Each number is 128 + 32 x the weight over the matrix's rms, rounded and kept within 0 to 255. Layers, rows and columns count from 0. Numbers have three digits each.

# layer 5 attention value, 128x128, rms 0.097, rows 79-127, columns 64-127
069189064050126139128083102087149157133054160164137182090097196115195139125078066108077167105154129159079094100146136207096165143159134126096090208109114118083131136107123153079151142182210244
114137204084145082143114157087100120156126125155119200124097105075128162137107123100137147129149185126099147117183128106054113074101175120118157167147082124104131105188132112099096133103102148
115163096116152091177096188095122096164176112109167129105085115123139134113112192150147145101162137047154157110084081144132113134174174137126147136159118127160118046177073176155134119084152190
107093192183105153211161075172138101123114183172188120126142152146094179182122111144115151135133164107167058099064137170196116079083107148123077104111129162122103131128039152170143024137194127
097133123135185164173096174158090117166136128139129140107142103131154173102118119074142158056128162100087059162146174136126169167171178189061127106131121084115076182084148126118106077139126099
131132181186112094116077137100094123100125157156065118104133108110113127121064152169136163122102148135132100134167090086186105129147092166146134156201214155152174060109147196135105095168200162
078140127080090139078136133079132070212184090058135107124124142160122077090142145105156136180123105120113161114099072133083114127139087166107157085108163160125042144149148166113104129076123086
124050153147181197100164102083166180149128140140166156067132083148122148132149149119143103105120176129155099176122125167079136110147170109089194154111187144130113165109126040104118114128205135
141147046159135177191211187089138107152068169118145112117161148200114105083102137114187095128147155122175122110172164105154166140075144119168088124190106106150097142072147173140114087141145145
125142047197116107092146129114092107075111136107179168175133180134118141129136173113100109110208123137177092081120045112100109157185116129117131103150199113092092168132123125121070108102174162
174106113123168120175120045091166116138071102187086175126145135145106163125171197151135149155135182100084128177117084073120043068148102121072105197238091192091115134147070151156139161053170046
154126163173087172122159115131149165136164046069160169128158121110077107096099073118171110097109151147108106169148114090126088121176082089213189125123111146138128100094088107124087134116146194
087185089177119065138062170078121190055100085163061126140139158154071095064138173204107103179143127046046168175113109096101099172156165108196113140107152140098138132066148128150121175090106092
050194184144092142160163195101107161151182191121161095127140181113100116128113178071127124178180116114141177137112088128046135157105123133102118100148170144158164146177119182096126095164124171
124183101107160112080159078161117153173174130096123093143186184127134137069140130156140141105101110137107139088124141136096146145135070112161127145156183152119124157148119099105137165102167073
163150117136118129102122108080074102156100142123107087114096119111133109112120153098140157063097122068154028097109085125077075079197157203070143143167178111106172137133169161071134093096206070
124126119138160151099168211143131141154081162100209187126164126101084119183164118078045154105132202124087149092074078070111143105177084139152202136134144156167134100144136179129118164096062151
140105103131131177126132143136116129079102052129146113166078163090146099079135123097068105115144055077132136169094143083120168169058184152158110086129083110108108118138157158111186136121182156
148179126088173140059179102070171132079178177178089123129102142143135117146127103089135156077111149121136163087055089091036135127118136129074079085104183123090154104163141112115118162172164108
144104135125090124187094095178163162189155077117148142146104161193188119096100189198216099093162140192093134145089141088158149105129117120170078139124120135181074207155150134113164092099119161
108131159173071115125127122113126099107129167126089090100187159129135155166169131124159144120138084153122139082150126137157151118177118075112137133164128148174151073148143140128114107111141154
103129169163146122129113149169128079110082074096105096096155097123155119088134040144032161110168145122107141143127160111113094154155157116142128178076165140130159162038131123165157111131105107
117183041179106133153116098061083137132061165138133121125135139122064080092170099122139130146166083089118060076093119078158180156095058152189063128125143070103092108067156081059077113128124151
132096119108153149136118105047163150190161100073178143165090084134120199130157133096124129165141137151081170128072146104095060055162129130149138126163143110223160132118161120157127173109115203
135124146158126133131111176183080082097192141108120093113127139083130113076059126156074171100090103139155103120049112132150133146134109093122139218095137128121129148152148144212113165125140149
107134075134162139120090081120099063118123126163179133113142139184084152082154120110100094132164092154192123156108209091084155132124170139178148109170165104155120143197176092149152105101072054
114128090121176127150155145076165115140080102174085103124239070150142092139138187065141131192145147126139116141147117161119101155102071092091122185084149124180069132091127134092099215131124155
173180127172119150146160129169157101101101127135119116132127168134159073061191125162108179126170096144128169069100097145138156090162080145170136143086139100093084111191127155129127124202141113
162090136090124104181119091159123128115100053124099120165163133140080071145128124176155207079072090135178125108146173125143121123093199113132114103118091059149091148118105167117097121110149139
146175142193143127054067200067175077082195068136091039122152127150123121151163137099123095169121101178106070182179125114129152202098164123114128074143039063078117119146183117128089175147067152
097167177137173120142141135104154130102078169109146120115140163139092123148111140128205198101104166115127077127131169135125092118103152137148101187108167111098164109134153089166126111127146093
121165156177142127167124184146154149079074182077110107098063221115062117049173196170111089146119070159112085144108106161096156142097191150126151111073144089083162123083160194082080136133106100
130179107135138115125151135110138168148173107094142130151133157150098128196152105141145088119090131152129085151111146142130058109124144070081106119156095169104101154138110177116142168242035113
108149144134112107105112064143096189092149132070147157115168075141073149127139098073169113126208110103130048177126188162103104082095170170217109201073087137086094107196107087139093117089158151
135131143153143109115098160108074149156104096104137186141074098068183185143135137110123070085189125097078113147127131146209142096089143129181143083085083180185157133223152118098211141127146109
128092145183079096102017160143035098120141122177165120134118097180138129137118164109131195072117100115114145109092163125041072090140149105130131104119105121053114144095143112155068128141163080
136088126094164156119177093084135124110131147124131153119149114134090115144028104178151178100092132074087156162112138084126131091059172131161093158132141064111125102121146136104162102140130111
049126108142138139125149183070171192089138103106134135179103104144195089100078154131194096025096153135146142150111103095121131157107116113149168097101154180170164147067138091164131129104129175
108162145125188091171098185138157175049158128095158119132058118137134086154130103138186116115165079126147113154084158096109123183132103104142106148119163068084235128099155132108142134134027102
115094140108126100118109110105095065078019074101095192103067148113130164158099198107084158160140148114164182101196175127104082150139119174081191117121084130147111110100092112156172163125133089
147152076125134111106062067102122157147132088139189132110106093118175187067049135141134087170081153084139156154124140144198140159159131132138147126111065190195110187136125107156136134130147155
141164178167078175149141176055153134130078122136153128145130087147077167168114093088136160085153126118113166159147098108122108147140057157139128122120085187149099100204127157109178110105133145
076110179132170162166126102095136118103074151121122038149166125132102075097140198140100138081100143143122128109145062132103162106119151150143133079145118173109097159113159163108101114146210145
158111130114139096091130089152121122118189163134103169138117084138137132154107108117182107152146143093162045117109138030079107159099099143143132064147081109076101128103129073129161109153142059
113153130119153148095079184094139159172128159172133077180076158103082164108069076128094092064056119133108091198125179104184134194170166190141170067204114136165127087182164167123134138139169096
185164145182119111067137092160112190084110121173138109126185185119152068114085146171104218193147137078106151197122135092180116125078137090141053131108127106156139126084066188106144158156153189
117172105093166135182112143194046086139084098122189162129214146143154139119116135115118153134088086137151146191165187146125129151165093162122124113100084155115150096113093122063150119114110151
155152084117040103165145086111091077081170091147120176069089136151149134076132133147106159124098133167100120145126105135080183090158065181122186106108101141078138158194122160095167178079185089
108162070109153195124084110151137091213141096129163156117123126101102128158127137191123212108117098128091145103132120111167112118147138081138083113149140130101123169104122104161161171160123155
# layer 5 attention output (transposed), 256x128, rms 0.0723, rows 143-191,207-255, columns 64-127
111121133155148100082085132132104114057150126089085129102123100093160203110172165102127150067163142118187071146102168133173150144075143120148107118123146117132057125113211116133096149082168151
092124075066197198130125119110148031138065160100109132137117115186120173141133089122147076082163102125084100127139151188159154171097120128139144168120131088094109120124124122140101085108109106
103118076125208180093153141118127119111028134093121147087097130175153146086108137133123064108071169123159177176138087183138075128133102136176142110112127121134127103125108159161127084114114076
096137140170109123158155155120102134056094101165158130084104134090182075106111147124063111161097199178104174162080149089106142120230137042142088167102124171120154022145158129107116139171173169
113140098103116183104147102121011153123130108148183131130116141070134109077089102159103138122112114118159108143130104086148156167164052108154069143192125161118029062106161068155132068120158148
089117118093178129109151134193113060089075112143190126187190117117065147146133158079107090161153173074118016164058104182153215135126133142126099112045197129124133122201071127137074137161073123
161146042087083137164106139112163079173094179116204102141129130163102114087114116117148109173142142130121107144131122144141150094081123177167126111132129124138150158164117081073166136159146119
105083140147091128159153145114084198098164145128162119052127142095148096132129094135111096226168145109107082122109087117070094128197092144038108107129146160158108077135108120126099138113158138
134209130153128079135124095121101178174142158098108134081139119070090047125143146121133137118105148199167123122075099127144138108148112160085139115125106097156085140082193134152116130167173132
105134148123115085118140111177124188059098120133161131115127161181149143155025139114071106141165150150140205131127101130084100137075146140143154132179124105093141211139082190137105191086129056
091033181160125138182148169187221094172108158033090170118112141097121217148175141098126100079124144195129054133062114100054125169162085142000170103091143117145121112034208204171174112147095147
136128157132131121132132082112127133098149090095172109186153128116078118077110101166117113138141173124150131140132089154113179101204132147093098157174054109113103153088062059156123122138075143
106089140169093155161060176122207136152150100109094092183185059147064139144055076170121130180129101119140062123058147170069108134010107159105129050191086169140128108126183144142172136070058062
111174067109099138121093128138145111087115140128158128132092133120087094124147104137162097100141191117136110107112125120106198087121099093164068087084162085096166114165113128109120190137113103
190167158125082077145109088128137231186171102128098167099174168045130193050169091099107073127112118057131135178171086094104087140030151164074197100145113086143148185136114166093164124135194082
108098163173137057122157127103152176116104134078200124147161124116121133140131067179153056152164163062108037112178032193125122090140149137174123140140179137174141128175117111134165130108196102
150102178066142140123112119166137092143097148122165106175171110142123092118182121124091173110137160116141188172148181063083153143217097148116129162157145096120078133140132065161156160110085153
130132158191092147105089105101174146174135106191070125061086112186140099161117194137147139121129141110121134120100157106074103188130116121231151082105112179178109102100094151164199124126168129
166067148140139059127108080203165154096117243098092037143146143162171142095162153088129113130145095089139182165084116113084117108144143161124091122187144066098187148113085141141096217143133082
160207104148112149130095128107091237099050181146127078139095154102161135051095129157145111160134112134148057122098119124092099172084117104123142157101070175095138165130126174095110114123120137
086109083047135086099103137132154090103163146128140099142103095083073117038147129115121130118112119121196144094136153110127183079133164116120127197117087093131172162085038081118114165189117122
146129174097088126121140079094124102159145027209092109121166168112116096122024077174127136230088122138133103105126116117138144156125124154150098093082104173131136150147118121175115141135152168
243144111199165075052078123117070110068092098118125192173096183029117053047070138133061143101198113177167142155096182168132086087041180109113108085149098092176119144129151089063129103143088089
185135131106156132077192115082152113128097063036189204187110097124129169128178093073135107168110077144149143102078158144149124139132159179094136114160079081161116213161108147160132117117127147
141051075108151074101128119135133081100117098066193134145104152106108147088055067082071167099078147125126210113098142132191155176058149154185122116131122121151068147145132154146120108072109165
113125218168150122109134079110138218118140174092120135109115143091162153140152098108112100175130096109137203122166161131107076084225255142081175154186145109128096092132142188167149133119111093
067121095133129133152114160077171090146191111065124127196159116154113126125091087159140145086140126185147123114053130161083083191095064128030082051165092046071090200111145083168065165133132093
178128068098172110146098089118158165208098159229053071123162132132153135082113120068152165117177112127172193155142183108115067135094114164149108143157141102124203119179119128130112199084122156
105133099190166135115086123042134111175092144142048086104128099139104165117107139170188143022090053109179195080117083214081093156134131078163097167117073111174150123061101182099118075149135167
127102095098087107136132150114119116085182085134162111123148155136078173164056074142198105131120160214088153144124128093117129152161123159172065060220048142099057102125126119171099133146183128
134191176156145086131106093060141118097140106161146139163158100156110141132166133188151083118159107095103074136165126095164130104135136120125092178126217126107111103091130077133056186164205082
129147047165195089044093165062117151165116066169099113140137056189066150152133121157141158183113125044113129134057180140119050110158139154116115180071129171138184077122112104022065211075065088
184078093077040133145189114122154076124111156054194068058135115122102130142144086144163117105159152202103120130090115058166163125185056148143096116183081144101110119124236148117092146122172209
123129121243169107093081071074114065053144068149123155145088136178071104153114141146120158100121137181111192125158145157044112155126248060185104155194138115153111082103152109121153120150171110
070142164120081141158154157131151106114100036189067186072105124174221142179179168088158156121116101115094146108208138068102148174140138039232132143132152148140117183185124080196144114051157170
092067098148120143147142074075148093141134043227203127192163132215109150186059122134097125151162041024084090060116104136139238154111111111189107154121124144134117139091062101131157134127099144
196077145156116094104105100209150150130109203149106065095160120143144053145081124177112140154138038089164134148160120145095156161208120148169095133187105105184083057119132107134134221139199132
157183120145181131105135084116096172150111101127118170093143120190144134105096186164109078091135100105193189142077087153109180189135024109202133085105161096163117171131062131136115145148092068
192172123097082149125186052071110154057105067042111118160112127108116180136114079194156102166071080094166134185126119160155141145060049142141114150107110152107142186151137110111095090084102109
114087112100162132175099166051198054193195122168049158124104101176106101211106173095152167123141125102164087008119214088120165124129158120155170148117149151154095154120135121154168084147107109
109147104140084164145093153144102205132105103100144157097099139123171043097164079150103164181127160132091035124191108141151156134077213117137144075128129157137050157173192090100184123133132127
016145075167143149160139163097182118072101150108039086130072127164151128092197123159105113095131138126146156141172115157139157085220130077174081186173149091163112145084063041176134114156152093
069115178171147188154103133146096139146140141182161148077177110127112118158106156140181107108186136157111107094036106111074171145178032147129057123085158164167140063123112118114139130184094148
137115255124099154166139089175136107116049194097168184187082164167163139129134206162194097126136136110165200146076080157105150175113177120122152127137112100104156173135080163125114113159109186
097181189140125140082173148138106159123102176149118100146079110150192111121132079179119112125140162108093075123147109145126092125194185121152179159167117124152088053146128029187118174094208071
163086144231147132104105158183165095153086092143106090132127122137101096094125150142114131090111127149187076162107141196100204180107101142088098051067139144109157107122133160088177156138144139
142217144147120150073135117103049082163149048196119124160087141137077171112125107149087106100109114092139142059141122186089111098115137064131155106052092179123107074099177078105169102133153156
087132128083097108179048153168125112149121251139107066109086165127111097072140110141147167143191159138099065081191108141075128091000186165118172167127089169120149077156095140104135161105094091
201085148079112101091094097123121072143137139055130116118177116056132098102139125118124105143143098130139122150155092064178206137117132174117105117161095109188119153073160098125139156125171168
095199159128120149086100115124096130080141120097101135091116163195163108140116082132126168096151103119084124099116118157135123151097139118075108141124171096145109106112084162177162171120129174
169126171148156146126139164116130104136105124107148143128131109133138135174132117153151207096148154158131126127170140131092088130158081152106137162112129141146102140170125073103119114141102133
129150085115181156182118099150075137152119138066142107098187109149117138108082120142119173136178185112098065114100160165124123123147166123070142148103146079124075103146143123195155143058152186
111102101162149086167120129190109100144110145149169106084153135130104140182094175166111136143156111130131081113048126132111115111188152084124098123089104113119098140120130136121122164121139132
124171154141119130128164087104054101121093158185097176134109153087139136143157122146168143129163156116065107119148125121092126163176157138095134094152078119126080088152155134141109125119148082
177104118094130123114118130153118133145089097189141127155130142096133144143114053125074117121053174133119062152171197163138138097141121102042166117128167125138126121114121143195117122139136139
101170068087129121117121117095104091210091127079140165153177139144122083085142170104115126135177155165147122133179089093149088125062124188150149120118177115100120116159108143135123131105098082
079132133100064130100192131155116197127206174126115140101120125218164115151111159091097093121121129176110138188117055139058111117197142123141149119119142121154147141144139117113119115139155155
163139121154163205120149182159135180165115151114140137145139137116137113138134138115136156086095137156152165158098086123176092120131126139148110132070194132136076160063113120118119167119139156
131125116180139162126098168168067135159107120139193158100132177142111130164134162109101111147137088116134153172102062096088123074132140111114150125124167156118123144103110147087084116103154105
135152160113152098191125089116141093193084154086175142136140113115138132108117123126149150155161160161117123104140127068104131110220123139085171163076137115133112137150195089156166135090129108
093140141111102141199130108104166164143141115117177072092113096082148105110104161117084127119139186122129157165124108136103147180163070162154163097125103144162061186183159120144136080120201188
111111073163152146151118116140128129100078139061095078158137139060053138046074075101121147142107163120128072099125123149125155156135116151183162141150132119160104149137108141142124100119103080
156120127124136134150126190093132117110140097127182077150134109103032104120161162105149140119092135135158105141100103107081175134089141168184117097132154129101095155108143147072134197137099122
184122140135169087091122052165122193120166141138115148104190120078075127121123171103143105134139139111141122113172182102088113132125145170136173108138141106142143086125089158143132100102126097
131088105159141160136101148138128087149122175113149145106174084123110173121152171134139157114177134116084124058141034127095090100134137124163143165132168094128138147131140184130161124097087083
136158143115164125102155166110101187159101134114139142170163168113145175106143074145058156135163151105121159079077104122141191109174075136151131136138118091112119129095159101162055119087116125
127188080192138134126143099114131141114098121158119155117116121085171097138117151184125156152108084077097094163070126076100181173051182179134132051115099147136108114142141121103153176127129122
128110125132135116085060123165116135171124194158098129140150132140107102101136139126165149117144135093131147110125112103113161114102196137062115145110110109140165104111120148096140149186154071
119143129114123138190104142059141168112031130085139127115126140170218111082145115140143068122156125143130126175105141117059151114100176114115143123096113180145073244181142126101148148049165166
102151122132164127129103095120136060149111125128090076132115142096094167110142103119178124135138133124119176169105145137151145066122123082139120175127080144156144099115134154104189115147111125
098163158097104132125138098140133120107113077157136114086153126162103097135132055108073110153127174122133116093143102109123112202139147176208113129123083097135146135153113127154137136159116165
170099096163163119105103153129091074149055192147140129167149169076099140116157149101117139145109090126120129088113135108114124124123111149074128120151177089114161063156106131112079119136125052
185126146149154150111147142103155161177127104053171191079124151166153107139130165124124102124121158170130140126152161136103096109098125177146127108144114082126106197179147155116118156140089176
150043093166150100121098142177137139091078169149203118127096140108149139103064116105058136088076136100096122125133160115127145130124151180181180167082154110135127095122141130184173149090121136
093161125158150130111102097131146100114123083114124119160131091095096131136155099100127091168176119108151144123162122095112156123195186188177156128152102123124091096132142189139127115102083081
083098112143120157134152178124148080096154154084142116174132091155112109131104156136130099105113099134165128105144119141140126104073107176065169140140083134121113164127170174120071157140128133
149112106121140142174108142117123043171089107171136134127150138104100161093173095146081185087144105139181175144073155129136098092143112143123196207134173095147125126167120176153093159152114163
130127143119215119133098178104094117126063172173097146104102138130133116099116091110114091027132059115188114087136071173110106107072166085082137141158090131159111183103122180169109058163163141
168127142129113103131143151086215045111103097101121119161065133087081109122123127192216117173058145154171094191109152113175129113082123163141086056142100121125146125157118102113049181171101101
138060137150146098166151151165147175105140112148135136109137114109084107116120127103117112150154122143080080109125135104175075093097124086114182148140153110129090104133110084132116131130160166
174147084104155144132069145103149166146103123133121112159110110119071129155137095153071152159077119083134087152115139138120071124163184135129086143079179093112145085082180176088130189083113102
126112038104141120130118109135090140163104134070154088115151148131180087141124115125160107089100123143191109120144139167172122134102083116145132126147161174147063152108139102102121118159109178
125196113172112117090120083145163137098159093127101150133106141166150150112088123126165121084161137198109142148106152135095134129080130114164138183168111178148109192117116153183095195095121103
100115133114127109127134202112160102132129102093087149099116133119162105184153156077157146167112090147120152150154150087148174150126091161198155124163106128137155186126121133129179114072095134
127125128156069116123105067149149111169176175146177113167162165148130154120106140139158133165094100123145142077120160122126103072154167145157114102165099111151112121131148120128149086143130092
159046127123168111135098144112124138140069114146069155120153133140121068092092132135129093131080170075103102145155121111090118145083146109058090135137152154114115118125167117126173132139108132
057107133098124118128083074115174152111156138145130157103131109157201132121107174163108130070137166092191169161078159168111189102100147127186191067073091198116163195159069054103155145107137127
148130118139166155116107123134152154027131135083093134144078137108090154152054144168100167128077136105153118109103145162165141176074104189150151123108132103054170141104151117043124120134105142
151138125121132075178160117123103084158094147095098125100106121096140166179131163130163196106181084121159136082150109081112125127149121111127156103095107132131105136085123154120116164155111068
095099120157111055077091122128139149192152113165168122108138083123189165094128152101100118140141166158120073136150141132113132145139180105170159104180150154142074137126158086178169123119154134
118175145159137135108148098136160083141135175103141150092155117102091124098109137122147119149128102127180131142183145078179160157152109148156142149141112065110110129130146171172138129136073095
107095104168140159130074125132108097149106126130185081115149144106118131112166179138172134142127134119110127086074119068088092110117047129182082130145172151107131092121115150166182138076099125
148142139110104115080118144127125077150104184181152116159149154145164126111137183141195126096141153129114091106151134145076118132107101140128105108144114144061132142116106128130090190115166091
100164148120193206076134163062091167124093114163136149174120119098099105130135131159091113091081138099107098154133158098098126105133113182106187111089153113142078064129124127153122137136115083
133137139145126181074112077139133150121106052158146098047155168070108091127128116174127115140117152092167056158123157161120157132141151095121114096094101121147117107163096115120080167135115155
135164110130145129065161104116071115164121101129130183105155167116086109152128117192095121096163156083178159147166133080074128123142179114128157133123096114082153117099109074095163134088052107
099132133105167139128119101145141074188092140106115143124130156137135127137119140141161133117183124127107082110144130154114104109124162158174120131116132097130096108170140089115154123116120084
139140140129136168102114112168080147163081106130160082114159058072071118089112111134093119116100122105127099103157107094142113148132137175144152159142123127136141092088131099104135189106107111
# layer 5 MLP up, 512x128, rms 0.111, rows 0-33, columns 64-127
140141110134149117095150141121129131133126132127135134129121145149116136132134133141098110139133149112140108118148141135129120125122146156104117100105131118108122108111109126120148143127110138
185175121078123053139009106161143024121161122124088181164122135178205132130166097177184138116089149128159117177168161151095079190153111199104148150124126110108055120154127101139084140092117065
125098141122106119129144223134110116144155089155076152129168139149104154178167110163125114138136128144080088124143124185112099112098067117134159073063178172142096099125154106139151090095134141
141102115138110152133104137128119133138148121112133123114129125124132123124141162122147124124128142122149118129127133129116109140140154137136131107127146116145122121127118142148133130124133149
165193112160089174110156155101153127169181121122121149109062100188103131111255195122152167136102121156054087116070222199095104168160098172166133125158135195135189072126096187066160095071119191
161156168086118111117143087131084139115130108050142106142085081072085126154154128152107151111105169116099155180202196114140137151129161126177168130134120130143150092097116119151126115091154133
121119143072092244083139181174145159079101146054151111084065097159158048059119133207098129109126169111086159184125110173090121118122149130098085133132118111127164031160081102163087132130208198
106114087078082207082163155093129128123089151153137181139064096165215072152122179114170183072160126101173160099068117125154150100079117097202044186209119136181113198163100196225099130132172211
117103112109061108117121121144125068150117131090154102169104128164104098088189159128118128103133136106129154130141147103123134127068181133162108186143146155166177089104142104125137126174086082
105112105065091160210089124097156157134137171065128098139066095105128128144148095136141154156115134083181111134108159116130134105145106136155172137096161110106121119095126132091130123112140124
118144168137163107102123175073103106111109168103103175109143173106019128168138114188098098133147136141163152096143097081108191105090140144137139110128104113174103152070163146162105180070200107
137146148143147098139135061182181107082132152123092139192147125110126141154079134110156113159161071181096184106095090163099157112127137112112088103145101130099127105101141129146131109136130126
111185115131050162087133117133083068108180155110124144067111140197138121092132171169127156113057129173108125162054104076117160131062123104134179146170129167099142113066125094179054079077142177
144110111081124180203166076143082202131038122153181144072059130111114083170164080156102092146119076140107175145069162183087151093093083102148161182137193133170124106041106043177103174058174161
117177158146117186089160123176175181082092165140158230149145046178158128084173158059102117085167098171160153138161130127131113141147144217137115142145154146072130089171128095155107129148184091
127130177129128133104108194023102072114152160159145203113098104124136185213094181056047175061112172067228159044127158050096138170074182155135177132160179153073142168103162137142042137000133089
141129101135108147111110128148165094114078123108223122168106077115129108109128124132190148122128136100175150130116147133133115132204114155116142067146022108140130091147127138080118150154108117
146139127145113148093138098105147103191136100144176116158127110120127121160144154174099134132105082064135110103196153143128155108108162216156116077103071082082114123082152159115133174145160078
184096108121137154119107188091113172092127144127131138170147103109029092100133158147094093051119147112165123143118127138173143152143185133145199190121145147118169148105164143127132120186160093
085121147099078153139131129122120151117121149149112198158128155134107133133127136114119113111115108139146123082149090098158119089091161122128109136194130162129091122126179138110089149128191135
145132204128175093057134150211109167071134202111061118200135150191152117150139198110099195119097175107126188133119048201156104146162151121118103125134085153172128149150188097194099096126101250
080143067141096119132119150138146167148117167154153136187168108173130129125159153121144132122136152165054088092137107111052180152156137188141157079165140076138144131142154122091110008082138098
129145140130090166073142148140089122103190196095139098176131161154133123140166052124119152096099118152106133167150139145105095127146127111068093170121126087170182101155154130110164132126141083
109175189073100141086098155094105114136174155151115144128116115190085095114117060145182142171125139136103112153075109080165100145085111111178109168136142097198093101135177105216137129118165144
124078128102137114103131091147136103108120115124115124109140111137122129129143118128139133141144135133142145125151119123127128129125128150148138124147156120120134146128120110154137133143122123
132091146152101122171184147079119144141177199178091169094133120141177035187105149110114078097109124179133212150051098148102143139115115189145128255108084098121149183177208125188159158104099172
188125078143080110110138116212121185135102143160109128172109114159140089136160126104124052159167131105068031190105112126127141132204125079165140122146164190114135099096100104092092126189109182
161145156025164139130215107175109100031166176069062132172240099192087170092125097103137255030104199089139178066161126165160048186155103240141156155061160162119182135073132191063158113170142116
165116130160116135079143133126154124107115142113108104144119119139159106157112116090122132152119167139119124088124131105131110126130101168134105108119121159130143148142106090152122161084109150
115153113138076048094153184105125160047162132136125196105122152144234093180150153063093178196104184163127146087149049061094192124089138186181171172146114120105216077088117103055127156050096124
088206126182145158094202206138104145153132120132079168091043070106095043151147176081140094131090131107122056096135070128134182083107129134145155190220094151165126098142131081147162154130149183
157117105139105146142118164140098144140127080114119117116120121160174080087123100149144123153160103099132158088109138054107108111112180123140167087128102100104144054096111111103152143139080064
100120129135078140129120138106122133145139165139120147129113131114147114101127137131151157123151132139129100140136131115130129132097138113133125140172130135106118151136109146113191125117132123
150125080107132085110150149139151117102178089092079030062138163116138139117145154120097110148169102107133138093076135124151185099109113161114154092111103164132109081105159134129127060111110136
# layer 5 MLP down (transposed), 512x128, rms 0.038, rows 0-32, columns 64-127
136131144104133107126112134123138128146116133113143147123130162132133119149131138146115124130122157127141131118140115115134148146127115137113119122132134138144112141127123132129141120155109124
069198069155068170091211087104214072152070079183151100157116153109107120125147124126086064056107068145255099181133068142098088110173140093116200116125144061089116078163154085117171152156128128
125123148180129130137154109150145127105111148123111074139076140152053113094134135148094138148107038105125112083178118091145165118122072155139087097177089092101151112088108124133124113116195120
119117123135134144124112120126128148120123101125126119139123133117112111129134130127125123136137126150142143108128117125135120125113108137133130108133117145132116133110125101122131138127134120
150165162148133111117151068089158126143187091165118141069125125101165142060110152176115118100099126102107133131082255187165138105136138054124092131155064071101163136175129159089109082125145234
121152123162078136107114143111156187076134083130108096093125178147160117097134155148081112101146116144122163121133085068151142197139084142121135111112094159094121131135107159072108104110097113
127169110104108096134135157096168100075155068161195067103145195089173141082178104155113177140126134109110173124066092196072170114094114079085090075117094129165143132210125164174125147149186106
069232091178109151143199159131133092251129136167121033152082085092163205180078141132160154151135080201138159179069128086133165130176115147090094129098191232053074245075121170145065075099193128
096065115139131124146127143151122103083084114098148122116155105103143058145105101146146172143134131142185149090190155100094130067120148158127140115122108140106131130061121139114106110119117126
143150095147097073158139143124129178149151159142155114121082131074106114078112104162150141083137123071165101125123144138180132124160100094117152146129141131110125141147094125161145132127139126
112087155111143051077149080181137189200103084089095122107146099110155138189144091144147099110094193168120123144112079201149169109180093076101127170179135123115104153094093096148153095055108155
108183118115154109177129089120105146151130128116113126145153183116112153129112137083068113140204112150088132090057140141103111087122153101118073114112158142141097144110102154165126109120187179
153112128155151157167140170117146134189172148119147141157161136084174137125074151239108165121090081175139093116113103086174111098132149159113178166113173066145108110249140112169180164128191116
109107115183159188121093169099091199122133055103133147080075183158188147097189106115101045126204107148089095159109087046199113168097145077171096072112129096143107148061126107166158216153037078
116110146050134078137057164151138200084152105115121144125108109146055110061105085138067143096185156166163153159135178141084134170082169132166174103100117135133132109124098098220117158088104104
111033255155070087061095139124172163198129119075171164122120104083176119152120078059097044082090093107122099143095132076150101233147096157090150160154137155219130110130142129130124165120114168
195184108105121070118168163157127152144137142132151168075069121132124139214097189166119138121094147124071142144187111128113122165131145142131110104069114127127150095123140136144152064103093102
116077166070151121160124129156091124092144212113098138154135100139137168121050069072119140139169145134107164102130152171155151108119114155160131152149126138154103100129090171129189093079203169
103111093081088103099134081119116137133180167134145126133105095142092197144159187143161121142175091154121109108215148183068143141160037157107092116119139126097102210100075122108110169242161155
139106196147138090136129110114120093124105118109090108132114131110101112150164151126122134133111121123133181073100094071127135157129144129123105118136199120091108103120099120130119150094120143
126255085081127126155133191114113086185078201153089156111179140099137145086153144117144191088158088107127210155050071170115187053162148078130076156066093185133167170161177119146125098100189094
097130113131156111106118109140155112124140094134133085143194185137138130075130090161188058123162096143089121133202081166119128128156102137130124109139096112121123164045128138135137115140148091
130147079144128145134182160144156075140118117148146081118133105133133074138112086140129166080108115118137157169106074116119131152110119122083119128113126111099135123170125109133151136117140140
142130117130131134068092153147082132177118085141145198053081121142143134120149146108191098133149140091146115176068078138086092178146124162126115119080165100095096126130101077107122117102157156
131105125119116137095105116094130119149134141125116121139134116126137128123101130147108156124133128128127113132161127144148129138109139109130138134129136116133123128128136116115145126127122102
108082213123111097113134074142079118121191133094115098154125098209223184125147211029217103126164076216133060106165135156054113107084152152112126116161052137151151161182145076111117091146191133
137132101091138175133138098108150101141069154126145169145092086133202118133099071092175059125177160141146097126157129118107176134147144149111129115137092149128086115057129164118075047127138092
096110116109147098100164101129165226175110118139109138116165129143103135103146083131091193026121130131121177239130075060152080151179065156096159123093211091227073118196181158124091213110125158
123106114101137137147130114121128125145118095117118160113115153107110137139084146115122112124153159148107121166147137168123136103139137097166119156116162121161092093137125118133144166113123112
097102174174225036110116146192088155096176022149172103116076149113103116165125121144133000100155095183213142170255154039061100159084153083122089059140125154146107038071116132134078170107000152
082116062196143117134086070156101067130152118118159131122212193062157116134082140125128139062180138151182097115170046186137131080136179126123091106154132157126072172157154108082074117147205114
130148140122136143112109119146108167083120041095129118148103135148082105176160126121146113160101087141135127157194141097138115180142147179086064138110114093115166160092106141078091110114062145
118148158127116129092109136131099127121136140134137152143107176124158103118122114144127136163122158102143106108098136141130143134115097159118137146124119115126133120134128101106112120129159141